config.toml
norm_place = "pre"
bias = "all"
init_std_o = 0.0833
max_grad_norm = 1.0
Each number is 128 + 32 x the weight over its row's rms, rounded and kept within 0 to 255. Layers, rows and columns count from 0. Numbers have three digits each. The size before them is the row's rms in percent of the matrix's.

# k: layer 4 attention key, 96x96, rms 0.0682, rows 40-63, columns 0-95
# q: layer 4 attention query, 96x96, rms 0.0676, rows 41-63, columns 0-95
# v: layer 4 attention value, 96x96, rms 0.0672, rows 32-40, columns 0-95
# o: layer 4 attention output (transposed), 96x96, rms 0.083, rows 32-39, columns 0-95
k40 068:099093185163135108124156129168098085107117149093080147094150119113070111131082164094179133134151106143063195077101151149178154093130090106116092099123121182114070095108123128145150145141185100180179134095171144138127158131122126101165167135183139093140138100107158096136114131056166192156
q41 072:126216114160125192110190103126153149186143174106136124090097075072159140123133122116137124125055206110120133116063135085109130120093133125129134098112134144124126145147192120077118145087118137109054158101124099173123141113143109141076083099183124138158161100162129165135170167076123159121
k41 076:126196130169106185121169128119146169162119174097128130059136061099131119100148132149170138135056184114146124117079175075130150112122139121129147090125121146113138158173200148107100146106124127095059123099114148178097125108113098139056073127184107116182131110151094173137147147073144132101
q42 075:142149127093144098123112168104183128112087125064100145147114117200127018147066114129109094149154098193164110144125135123076127132140110123136155115156157180133107117127190160137148105098105111151078147095144122160191121127099142094153118127108068174138100163143204161109124181105088110141
k42 073:146152147082175132100112133120151161141136134097101152136097153139129007141038117133103086124132092202131129137115086127128162106131113119147178129126140147120106124142194121136191104124097127114101150078174075152201117127119154111131145112097087153124097145139201174139131169136065120156
q43 068:127123117135093152081131167108219125122173061120140157187138154157144125111164136077122173101125127111063130154143121114144132109088152152164123070103064173171113172153081096148205096116082131138121111108141214142132122107137138111112097156069142107157099132158132144168094106086126089094
k43 074:092110120138081109081124175131217150121153097113158123206157201161142114098182166079131175118115098142069129151122126118157159088102157120142114082100084159180111178153086100145184103127092125121119098087130169136122127103141163109138102155091139067133087104153121164173101130112136108077
q44 070:074129198110149137120120136069054068169139155145133194130100147184107121127131168085154124103178109158129155183084110161086119142122136105142168143114101108125094075089140116090150154132110152112064209125078146108111098070174119151154160115162143093136167150133124133151122173089104099147
k44 069:088156155108139145127151179055084054132071176151131136101129113202130107093160130096161150100175106135160118163124084157109107153146164134138170163124082126120108044134111116091126134116104142137056182129100176111130124102147108164145143111181150094136173122135127067175100173101133099169
q45 068:170138087173123185141119129094082158171142119133103089168174178097144111098150136099030128092122161119127150142120180108131158103104099149135130116127126135131157164128111132125168100063137154100170118121130140207126137158120083128120145105104100187127130089115143013093102168138109103188
k45 070:166149092157114187139101145106098104176121084149140100176171170129113114095123121127056123142093128098168157123131181093115186092115095161115146094109151176170145162137102149121159122074150107082146113112131162177092168135151094106127076116138071168150106097090140023119136155142169105169
q46 069:178159121186125097077108129122136150154085118108097088094169186132072159151054155111099079155137098123180110161133122179130090183143087140155124130176093126185112132110088176155164146125086108136154073130149135158106118101171098150150097077146119144132137137135078061117124177136098181096
k46 071:155125140146177114065100138136112155161105131108086112124186158122096146178102143115115071141137066109174121168126123164150122199157112132163103076149088120144134160083098144170189135114110114156132109158118125132141126067170066124137104053122093165122152140153057081146144166149084182086
q47 071:151124083143082126098143105106172087146159169143110144065097136096119116137091159189106119195112150158075136075149173132154174156110121127079115172119100126068101135111130141142191152159041085092144150182126098136145082118152106140166147155077145118153140089107111147154196093158145113099
k47 075:105073102145117156079127156093126082163164192108133096055084124125131117131156125174138121218126156135096130110206177116139131134089113124100104199119136182115129120120124120157183183174053124127139175153131107124135092102138105109136146159071146126149125085109092121145153102118164072093
q48 074:051196124149166101131059094154187144136132128100204143072133125132146195153126124167143147071152091154108123107123143146110133103152120098178120195155137112139135142153100142112137179132107092085084100151126129209108134084092116117084106108097092123176113169099096108131102087162150165114
k48 078:072192127161187090140055065107167149142137154100120166106123167140150143211146124104167147082159092132086130066160189100106097128138119089188083193167127106097134139107111155111146156071097111117141129144114114148164123096078124127116150109122099096142102161117110145147107094156132188141
q49 074:146111148100169153127128100056171149148113158097128131163110094178100181124105114100156069098150087116123135071159189177074142138146104106154140125100139110087128119114168109073102115149137141169103112115110107155058192156144152036142146165130177119113074138160134103149175121146171107173
k49 073:142118129081143145147170125059139170119109161113157106108093120173087184100133107115132059075139124116135124105127183160061164130104103134189164127095122107098122121124153110079112121126136101161111129131123081160055174143122185064165122178118197112120076145188148096166148113164155129160
q50 072:076156151116142146095078124116142127107187081153184095142149112141118157177087136167081172125132117115149130137150150105106110094122119171176145107104115150114077085197123221138095097156134137075166138080159073094133119096149132102068176131122090109094183120138162154151169095119163125073
k50 071:067129150102101142076069092123127135073175126137142115134163152123110172172140173180070171127116195126128120158110142118119132097120095178163177111095144131140118091167132195134088112151110133092169141101180107104124094111132143105043154121123106097088164158148159122190136071092152143076
q51 075:179156150119160096105107195109177114111125084191101050095155111187136166139139162091142124096118135131142161104094091133138123185135097122144116102142105043159060135182107130091148119118127173133107117122121103086148140155152144135107118137103143143095121091140153128142151025186118161180
k51 072:143154147157136085081106168146164110105153086168131049108128145208117145112173133124138115110111128101168180114064122137133145156099084113134114089112125031168070135159114147090138116124140199112096162153122116115121100173160142118111117169082154132102146146111117147133149045189101165152
q52 067:143084141182105148146099134140145165151068100107102151104165092147122103126127130106114170129083105067106119151162123068151162116102129113127095217173138127070162096161184114148151110158057196134080095148141150080106167168168175126105137139090149092149125099179150137093088124117098172117
k52 071:130075112190099138145079128167150161158080100138107154096156120152111098108162126077104168154103092084122092140161144060131171112122132097123117174172142121090174117136181097133139099195065177131090109139124141086109193166172171127095126119087122116103105097201162132098123138127095184127
q53 070:125146108099109115135086158116162144137127104066155138061118098066106076124182131085172117149122144114153151183184151169145105109113103105124135105161066169138092122159099083149134129163161144096195179172117102136101118143114132135140118159063148223130114119120186128123116150055108144094
k53 070:117158115045082140134074145129167117146115086085153155091147123087113106106161140112175091162138105149173156188158155191138150119120083134086132129147083149132137110158069114138100126171147121153181169167128140153058105146088101095145077144103090185162104113130179130124106125046134169133
q54 072:112093175102138156108120173102145050052125071166113142148064107106095158159094121128163123135115166190117142181154183145143155143121113128157058150096139126140124149076161152110103173147118136031105164143158131119096147162085123130128119152107129189180125102173114122166097115095109108112
k54 076:102057149086142099111101163083157063077084100177111149165070134123126138150094136123143133139109127207151117178156168121115169140119117103175117149101161163194145163079149168084115167162109166068094163125153144129107117167058121118128128148114141151179084110161089117144103134077121135130
q55 068:139160073129162084123096133058121180107142104165171134171158123144115103057111122123151122165114131083121143121127174150112127079100083191124136143080110119091121146103100052112151144173120114115052121170140167096154098090101140132143108179117109163121172148172143100152131208119174184140
k55 070:134132097102168120147117101044138176119157124137117152151149116114142110098140142106172143164154090093119122091141176139100113094079092201145163146080094103076109149088112067129157142171112128093091112145120180078196100091110172116089111174098126164133129144133123145147141228125160155177
q56 068:161093150081087135070161111154099153123160140105104119101156160149114134129100092084132197112181126150103125120154104159184166178144083069161152145110144052131144114165160097128093090132184117191097137163094164172116169117120152155091114152147066123084078087086143136132133151161143123076
k56 072:164114123103100115109157086126117137126142146101090124098134119142121141151069078054122211122173093172087133111144099187162184201154111066160150171145152056129149153147132144135116043121173105173135120162088150153134156155118141134138114141162078136070111077091123150149119136150127116110
q57 072:131118112173147127132133099140153104088128124152110112162141085120139045086118110102153157168157130207124169067186170087133110179095127131124197156122155133135047117194136142141164085188133107112099078141152157125124135147061131092165134088126089148120150099087124145122122086109124190112
k57 073:164089117119158109118140071149170110087149148133106097172132118109135039087118092101157166142162114192118169065145151107153116141049132116115173168119149133152095113135118177135159082196116137102118069167159137131117101139106142081138126040167121154107148116140158134135163078128131191135
q58 072:190082128125129171120094127204129097153092133091106113174106111068156157178151134115131164092072106098100133121104172158148069134128143112133057154115152119103109143144129121104201137128152153192124149177127067084197095115118131107133148120165090115150061154131136108164174149114137105078
k58 073:189089110132088198125104144175133105171099105092118109160104084107122167151131108179123183063114083123140134124091171169148044132111150127118095136112134120127110118147140114059152118146098200178118151193141074145164114097156146118129105148170119123166079127141165128155153108084148074090
q59 066:142115121091121144130112109135106146136102102178130120155127113136086137143119027144125135159165188066068090128137180129113124136120157152079101138136090105164136077153101140080160159231122112102133083126136140119166191124140081162126103112163143146205117127173079138180085129144139104099
k59 068:112060166117120104129130119135139180152098122168151086138108142169142166122103056161104108183105149090086092146094142127134119137129152111117146104167128138172121116140110119077151160246160113103118090161119123108117149106110076153119090096110144108204099155118101139194076167141172168079
q60 072:101131105137148126076166153193076164138173134101128161106140152096158177106138057091113111183171154129152138081134166153095136096138130144117105066097082113146133147107109147152123129125143137083114097163097072087191121181176191178079132159093077111173097139143129100098097135122103185129
k60 071:121121133154145150113152119181050168160198118074125138114148160094147165090122069109090109184177152121159140076131182175080117105134125142127076077093079144132152154133123150136110115146120145094130106172129092096158116179175132195057105164090104126189109131148119129097082109101124143138
q61 072:137156111138180138167117141165159138105103150116091085136115126161088102143080113087143166113176112113121125165101115059117149158131129171141170102101134167043188093123067085112106174101197149118093146122132123135129071201157157144128187124171113134146095131134092128186121072130073118115
k61 070:127136073126182123185111176177158156154113131127114114141097146166090122115044121143136186109180084091136139124121145084123125173107135136110172091110127156103180099146087084116070171134161152101086154077147153163102066166169169165107161144147126143147088118111096125138126073147080146067
q62 067:103107176139131096159173160096157121127140053100162089131175132135155103135124170110164168152121172118135082087116120166084115130126082088084111180107200178067079150092154085179113099095138171165106116065158114153120117144116103126058154088129148145171175128148114095174145140135130113144
k62 070:113115149154126042166175180119137126111110082103169133158186121148146084109101152159152194168112159128146036079150108160081120144108080061092144131103192148103108153108159096133076121103100170176115142070141140167099119116133117101092130102123143138190147146148129106157172138122108121144
q63 066:094117082066114164168111119097144160139094158108093108141144126210060134105140103125114147147134175142138138168096149151152146150075087143085069169137123181163142107143177161119147210129169142144146100092053072127157143134134133103081123120164085094142107156132143095073138074145129124165
k63 067:089150123085122136183153116064163210159105127138101108118155100171059115138096096164091188129107151179148143134090128148169150117111078110131082144128099158165134104066174152127130203139166151108153080118104065102153172132126127124115150117118076092170152129146162097083115078167132126134
v32 110:089132067135141114116162128122116115090167156081163173099105090133146135137100147126180084128103141167140178122145130081147113140164142080147133117118094153182115101141156128088125114159088164150137163163180179181137089065123120158125115096097083212149085109111155102122200132115051075153
o32 109:155115173124095164150090104179146181131086094167113067148156148177150129114103086153084172166163106085148097118135104129104151105082121181111107120144162095089151130163078129180089142129168100177118066121096074122080142149121138111121128179182150061105151153148092145149084084131174159116
v33 091:062150131133157127140086090149151083132139106127154143076094088142139182132163071125156147093113118199113092087189174168142184125121105124104099191162147096110087111143137170138069129154155110164156137175109131079109107134159126109132106102115161117097072116112143088161086159076141200165
o33 094:166129082150107109132161131128078200137108165132089149206135153144140075110107183114094100132130091099132140173036101125102081101142128137165181086108116161126206143148096092111170113065105154111116136106101120143185135139098122139118134164163091132141140150185136171129141094139088069114
v34 093:179176118146119198175110126168132114135088138120113076160156144076118129160097076108119135058090156144142136183165174150068124128107116105072109099108204109158167172133130143098137042101141105157154156133076165153151075114097164136089133103159077109127143115148137147155138088149104122109
o34 101:096106162116132062054122143073100136116173148126141142118090135163109125107149141160161119175155142094144122074146123120142140135135153168134158176149034181122091075112116132120108167174101121073080082069176098119104199130168124098181094161089179118138153115119151150120121162099144147152
v35 099:142161166142102115180144094182080145132155146067168137153131113118166190136077081181067098149138139122128159103148174119100134140105112107116107100164066126170176140142127084081087244099093162112076123177134107124100119146137120151108156073144132137142122108128097098089155131133166118099
o35 098:134119122086124127078151175080179108114122102166126137140111162163069058117149153081151145087122131096129093141147097119153132158123162104123156090102130148124071099123195173182167053173135096169140081099137204155108134101108132121140091166077155146131146160160182166172130103098092121104
v36 088:135142137079130134129129079093115204112116167169116134119136119080144106113071167084159165103114134058155097146113166102106148088186119122096130166152107109153133141172174111171084104136093133161188155168159084150186152196118112151102124143077162176141110082125133061113097114129136113068
o36 087:161092083159152158148124199137140062127124079093148145167096113192098123149162089126115095100159141190111168119126110126131095187061142142162086095072126147122132103089091156102151180136183130102072121117115171101092131096151141112148159085167078106122159166157089172169130149140101117154
v37 097:090149164112115143144103172092169173121057151124075149106155168124102119143112170136123107123109106077063125119141146155122098080139095135149180148167144119118134161189099160083146111123141148108119172133148089115121109084139123146132132134143168051169048153086111162154084119124108201213
o37 088:162096112158102065119173087150164124132162107133136109148142109124151121140135107126131136156137121187148145115136082085163151185175110113163107132100117076105098127070171114202130142110107122139165092117110154080190107163130163116118188120122098185058190088107133107055138120160169117064
v38 096:151140152120135089112172069121089121132150147113146199162143139134072125130109098070149178143154137160111156096152156195083143084100136164048151092103106147162155103161123037173129108117086100132122093108117181144138123098123139131175116131101074086126190151147115107182141166114163107156
o38 104:121159091109140190108087177175163136101114080162119068119106134131163144150143153167087071092095098086140101132128105062160137144158104139169106162140130097116137101140145223111117143172177163093123166165123083123130151194140096136081110134128136155145126063133125144079130081171079119092
v39 096:088086126148135126144121104149102147180121114212130170120141169082189144051105130107183125101147118084120140132147131080120118110102166107156154114083148122147189118091128138121114125153129059114086122157151170140121146118068185110081201151141135129102118101110133123192152172053081143129
o39 102:177141114103088112115134116137156098070104149063102092082129090200102097190133144135112153154125109159181100088131094166132132145164059139146108133207138146151107140182119145134123106087130153171145115117093063089155114148174119143151087113113113148147100127110142129091151081223159099162
v40 091:134094114151089129149173133138099215092169114134099080141106125134127079162110082140077154125092117119097192123145119126155138109099172137144136164091129175095158062168101133155132139146150099114167123080165171077128158133146134090152132115155112138212120067106080148064123146104110187179